Weights of a small GPT-style language model, trained from scratch on English Wikipedia.
Architecture: RMSNorm before each block, rotary positions, untied embeddings, normalized queries and keys, local attention windows, value embeddings, skips across layers.
Training: a variant of Adam for these matrices, 5983 steps.
Each number is 128 + 24 x the weight over its row's rms, rounded and kept within 0 to 255. Layers, rows and columns count from 0. Numbers have three digits each. The size before them is the row's rms in percent of the matrix's.

# layer 4 MLP down (transposed), 512x128, rms 0.123, rows 488-511, columns 0-127
100:116128106160140140129095174121107124088085131116131143172123128126110107115134111137134115119144129147124097141168130186127136145137153117133144132151093167131141109155137128176112113142108136070086121132130072125175114065114110128104156154131145101093158100114105125123174093152066148105158081117143124155160148144126124131149132091146113128118105124129139128109133122101177122123164
107:125092126149130104142127170150170130106165129126108077117102121094134081165141149126132154131106163109118088147118121169116113145126100175165098119126144155131083109129157139159135068147117136083157182180119190145136166152104125118142131132109139142102142130105110153130142098123127115154096108128106115107084119149092148153137112144148098142154138118119118135139118127145161134110157
105:107130164163116118186127156128162135087128140126133120108093150107114140124095095147105151126103107129099136207152097182172162130134124130085130093125112139108097141133138165123105155130095090164112124147152148145110115105166112112107106129121148162118118084105118160108146114141123096155117136149117144110123171142127130112135141143125148172180082155135120160153119155125120104121121
098:181070156145127147123101104171127154134132112126164161124142122136115111127114142125148121126119127144142165084122088132122144135128126143133114161130089107119130139132116127170113123150128155156104151096114093099155108094049121115100189117139152089132187151142174092096130120124142148103086131130130106146124096199144129155115102116143120165128126131131124137107139110137099130144134
094:134142107106121147127143102113119123155117149139147101122122118096102117137116157145121125138128149146073159103121154151085140088108146140137112080150103163103129108086134133141100127119157122117145117153101119098176153161112181097119127149138133136104074155098132095099097126125158132149121105129145083055078150153096122150117089096164094134115097124136109093145094114134130138119126
113:099108113132140094097126072129135120120077172138156084112071121142088104114116177138147136136144166122123142135105163168106120157141112159121124101120182146116098107123130145172097092128152121093138124139116160123125108116106102086160175115123111118146129129083167150121110154144100163125117091155152145103136121115109166125160117134134127160148094125138118102147109114129144165145109
100:135124129160142110128103185145149114091131149117115155146146140129133135146109152136107091143164103100110135141087140114122106140107120098136135194134142160107109191113165129215094090162130157135110116135132120145103141133145117119123186127084157169111135157100139158134150141129125148161108135138106113141137120201161123125156097135120110121113108119118133121119147168128122134121132
105:142116134151124084133136140139106101122139104112109131126126118134140130111091140131104183096120132140131121153117125153147153067139118146113127130133108135126144116107190133170132155109143108162134090145119125102140121097091133141132148107112115104067112121126115118117158086117114158180117127133164131117142082159184149134158099085146128145063194132147126163158121127152155155119118
095:174132139106103107132170115129122148104091092139107151138139115100138172110133159081092136129146079154120146161138127104146117164118122164109125124108136127114160116126174115197098131124140123191112121103137107147167173142158089146150123107109133126119136094128165093138157124122131152104103163117167110147137145181126142131121096149136161095092141130120139118153130137123128152111168
103:135087151139117129152147135115153106156125125138142148124127132117137124079110102175112129144128115108173120145119096151137094112114114186144126102120099135182108090114140130117132119180119107124111128129139141125093174156127136171142115125125134146101216119117174133161108130126141150127119168109141110158129099116155062122082110169128122132115131142124133128080164148106151120097136
097:115119148103119133144136123166170094125107114155121129113122165138144167107110135142142128156156106152122173107162113086105105095127095152102098150090122114112112149131135095156163138161184126133114083102146109141129147061089102141094085156131075148154139120163103122093152097147151107161151165153138140137113133130153130104130105110114144152127106107138163158131119136123151115145102
103:098153110141088091136134106132104175063127150105079137104130157157151133123110166121121135099101148118126176113131126165123144136175155151087139121104153148108107104126138134139110107152140094142115099113135101115135099131127150118145146147139106135123183122111202112104165147087142143131092136100158137155138134097142130089122169105106114112147069118132145111138135117139164144143132
105:138141180164102103119138126156095100122120138090162106125120150147131166116118124103117066176111122127132095094132155156159092158153130152112133114106124133121104126137139153107203127104130123139097102087157131132119142144136162135122117098143153113116146082178132137135149157125139080124115147109112107144110131135101164143160165160161110107138138103164108148133145133152071133136097
105:143111128139166147144146111110143153148128120174155096136166097090144108131130108108099175147121135137154154128117061107100137147098107115142155125107124102150142167111143116106123176116135142108125114120204087148075140127113129103078093183128119084126130117154104117139131126134131117123112136133133124139139133111141109122101109163175131113130168089112144134083131125118148172108160
102:156103136133116148139132164132138079134131110167082122115110106149123078104146099118160144153116086127164130114136104111099132095134144089116117169124157134142106198107100095135127103124094114094147134140142129143161147117056095100091092115148092130137138147091086096142105119122098125106147163169150146151137176124103115133102149122136121124131120109133131124132111146120159097139150
101:129142104134154154141137123150107127112113107122141163180121093128115089126099095188127154161173060109145090152145145136120102162147115090124121111150158110129099143135105098123114173159069124129098090125142140115122131126150127090121145110118135138102131115142097151139116134115155148122068108123089131133122162173083135096150163135116138137112122102122120157136073141110119109122128
102:169096145144145134105131129141131109144152121136089112151121053116080102133138114087176088109119145168094144103155162149112105119140117162082128128137174147111162126090114116132097094154124131137152115174136134121127115133145160087111135094147175131149122132121105139115127105130098138105140105106106096142133152129148165106145156152138162121156152114098176138115109151110092138154151
109:159143122149133105119180087136139105105148130111134132180149116116115151113092111154113109137144093125082148126096126124144134147126121119140079133142156170105134131084133126136142137133101088134122114146092108108127131155161099106159142135128110145127091123114171095118178166106121092162093114148157109126103138154125166114130117093153138074101138138133114144183109133172160125181112
102:127136109106128066102082089143134130147101124100092176148093116126153109086109145170115192123138114098130143146125124124136162141103101118141118132166122153139115091126147091125119129113117122158134125118157098066134151100134103131082116106111161151111109140112117120123151136123121099130139101103114121120196151149155104138098117139132093105145160127110109126104147112144129122057119
098:138111137123136132134140144139135124106158106099137129176127113151091131136131148155135117144133096126122159078087163178120126113126096193123146090158178113095117129114149106122110121125132174101074107132134154175126120123117149105075130102142176128142151156141162144093115130128095132116140139133069095125142159143123117107147129113153160153150116118149083139156132165130164157112139
105:146117136141109137106124131138106124137107186116100121122098117162096106132129144147106113137152145132122123132140121128095184123142116145107142132151141102129127101143122135154071097149151105131161143109093114135164096164087086138147132082123093131128138142081148140110131138116086131127102097147143094119164135122091181144201124142108151174105138132116125078123143144130130193151148
101:105112140095109126143160119147149133125113098119115119150108059102122143124167136142138112186153077145100122159125122110100128108123148132126131115176136144125100159130114142144105138132096157117151120165105117189134162105145158143117129108149187088163159144110082172140147113115089153129120119161120161110156143096138089108088100121126111141125116144137136119137136170141081106141120
092:159124122133104115101130151173141155131133097089109160130111091111121145112143139154130152080162120132090118169136146162129138152096133137165183088093093128155129093157126114180125133136144134127114097130115122123119110163115164141101118108162166098122152077174135148085119148155118163112127128151158102136143150158106130096130093143120151125129104136141115155140121126152089138069148
104:128126143141154128093143156140138088117137101130095104136130119120163117077113112117185142125130092112153117179159088103122109127111115122170150126133072106160130136136077097150124131111125119133134133092140109180155114087098088104132113108130126111134142104106112170112111103174062129130151077146099132129099110154156125105129134069154128093138133127127112091129133120117145132133128
# layer 4 MLP up, 512x128, rms 0.136, rows 489-511, columns 0-127
104:103133102138087125145121103078122151119176164121112112145151114137130129135134136069136125138076160146080171160126140130141159089093164147167139114110120122159151113155146111116126134113100118102151136122102145140158118133102120183102111123127163107158127136118153116114191123110108138118121088137137124117086118115161137122123103127152085158182171151122130136165104094147118156132142
104:121110133091124155156133059123136158124149127135138140111130134126142123139153098111121065105133119105118132145151163127108052102131105119144101145120160108133112104101066088140138142093112073160138092156116140173122105107120125135113105128096134105122117118119153102124121152140113094133132097135120156160150134112133127128099112110078132116112175131128138128145134166066174133123158
101:109136130146151123122069131116141139128125131131104130118077120151177126178144127102128134138120163129158146116150108136108151165097171126110105174129133102111165148165123175142110126145145162147093092089104126114109090069104148117121137151126080103125132192143163105136107154163141116090123094122112112115114125139130148124149123088107162145166132133147171130133128098130151152108130
097:120161130151141127124141127096127129160107155146105127144104107110142127182087077114116153136120152154119147158129146122131107144114119133137137163163171145087141137093133098119123114120124141161114105133066134094155130078106142130159120125114146169114128159160137128130118156145160118151156136117127138117133105118127144181102140182139133088116097075145149117094138125142186191147100
107:095118126104152148087130142133129167091136138144154113150090167137141151124161143112120110116114147108142123126182145141153133113138094121100133114106123141179123154147113187095118175135121135139154113099138167164082105121144100129155134133130133175134153157141145139146124144164124104116105117133122133116172182128149106131119145150127125130181148125148129109165141104159186145070094
105:128113123141125138162137145096104139099112164131093154162137149198160156184109100113075122150136139133098139126117129114124118185140162096140104162121138122106161173115124144135120130124165128172169093110123108091136093079138177114165147152092161128108139121113136117171154112143163129132153129126124114085137118138163107127140159116142133117121151155125139123145143136100120162118096
122:117118143110110133133082110117175136130144144127129101088125101122177141165123130156079066151152159129139104105110114128126141115130115132113097116120139113123111127111145143082136148086119129157159106112123145104105078102113154162115118143056124106134141134137113099136173149142140120138128113141101161081123126066164152112141133117104125115151134081122144147156192108157130131152105
096:145128118177152163156109086128127110108120128197140119121150146154105140147146120112111103088153128124078105139125117120144140110130126120161091084104124130137185148148090122125123135132125129179152138117101116088135101107127154188172142102140143140138138095127123116181152162138128135114164166120132128131092154135169112132130130148129126052107111126120121115141098131095130156132096
112:076156108134110165134095151151129153157151090119122121133128171138143134100143107141078140105150105151167154102142061135151107124107092125133118090143140141133097124163106152112134102121120120161109084153133137137080136156132142148109111084127134124147143147135159161136182127144169120102148116135151135099116131096178118160104114118068111141157156105105143130123164149112126115134157
093:111141128108151166091136125120126128176171150130079138111137112173151132141180124133116120118094158110143155094155105106168103085133100135106125101129166097134090146152135116093066132100182133160108106115121122140099081110111096104138130102134121175139090146116150142135148114169114143120112101117095106137114137150114106121133156113129129091119133101125116172101178138142127131104127
108:122158097108135124131133123105118178112113102139142154129164196113130125105102084102133147111111135186158103135149144145180142138129112144102132164079174096148145112168130112146113147098168093144162143111098134083132117093142104132153122131111159173140122127118123143115118142119104107140126125128133159133133149102128143157097155103109148154093103119097172142107155079149150157120120
106:114124123119144151128141174124109129078093097124155106103136122178110119142097083160129139130138147100152126123126199123151091152108175107108135156126131124106149130120160153124158131076131129156134131151151152123093092104160125094117114135154131099098140095120146111145114153119097127141121119140137166146083145114115173131127145123151091105107186092129133136143091077106104163126131
101:135134089141155169168161091121129169139166160117121122138114173173143129138157157116103107131143134107153146126154124118117082136127162126121129184149120106115135129170118124113118108110155142145138182138085132118122104080141123065138122089161141114119135120151115083122112131130120119159175119121145158118147135086094136165133143133139120138142135139067126149139146123163114108143069
100:135148167111137150145087119109146138110126109140082123137174126141102129103108120101123132150137145131123116108159142131141113138096098104169127160143083139140127135105126102088123159112190097118062114126085128102161111156096136142165105131120139162121090170166145115105128123138128171145145156100113157113106119140119119171109118107137162101183111126082129174113148117136147147152139
096:127137096104122127126127140123148152164163103145143111123142124103170123183140138120122117141151166165100159121156164115132106110096092148133128109141129085136114153088164120116123118125112095167130087130130130105157095151155119131138147116144136114134125113126143182160120148150151122145112145131066086140090156124140170123135170124112159084128190106066106138159143117145115110153108
099:110143141134085094141120126135149099148128106133105165116109149136168116138107086096144142109157106123103140120112067136105118125107110131155108122113149102156092166097148149101128157137123118115103093103146143150102147144101155141143107162147155116135137206128154117151179122151102096130122105135112181092132144109107104128112106144125093111154117111109205167143127152110128138138129
112:095141142132121091129116128067202106150109134186109092115165170129119147123133082090141120094100121138133118121146148105121119131143097107132073083132125140119106144140147137130105123135112125131115119138143125114153123138162124138151122116092138104155126111187187137164139146131159127145122097149126093092133103133161123127124103122149110071165139156112128098122159109102136120168101
105:108139108143101087143098091133190154161141106120117103154122118114133166094142109117108172106150123155106150124099119127123137168104137093096136113102133102102112141117145104127103128125151118145096131117127137136134117097143177186111074156134114148127090155185124101102107134138103146137132064111114134099118185118126127128122103120118142160097150109128137104127123078118158138101159
097:133125070121160111155131104111157158136129125135136128140133134113111122165132116099099110126135159143139158135123140093123082108140115153126057144124189082132132125135161127096161094120096069120163158133124127146130143126108143085126124100152131167150117085134129108114130113109137042139112116138142148111125118108104138162110172134096154133097141146122167157164119119109105115123138
101:117176105134113133134102170129119116156150072132114128141083123156152141162132108121116146136115165173083073120130136111122162142085184122094127116105146102125168114137115132112141131139124158166165085123114130131127073127136121097120122124115156151145127175132130095125157122153104146146174105115153144142138163096161170134146133103142153144146152148155145123127149147156151181128132
102:128126114122102146127136134104152175132111081144127117135137111108126093160159136138136060130119115135135134125159116101145107089077126164090112113130173086104141147125104100079099106120167096150109079158169134140149116150110178127147096144098153096156119100105120119129111136112111058111113119135133155098153117131140114141119162131126105092146169104101126126151156120112124129125109
095:114193131125120133123107151080133142148121093146143114131127094110118163136178140115127099129133125148112096106107170126129157091136125111154131104128136122104112112166105171145138176118152151157121111091163156130120099118118189153134143123090137047126111123154145122112115155116144117163129104140084116151102130111127132139145130140119178126105194119098134123126125122090118171145115
102:095115128096127104115146157122144122134170135156119147172121178119156104158136120139108172143117147141171108129154109121109075125100138111166109141128114094131161157109156148115154189104109115126117137128095147113091147099153115166132100136108095168106152105120122120130106160139093097127181080114143122124139147138128117103116129092122154124135127100123147139115144189145193120132143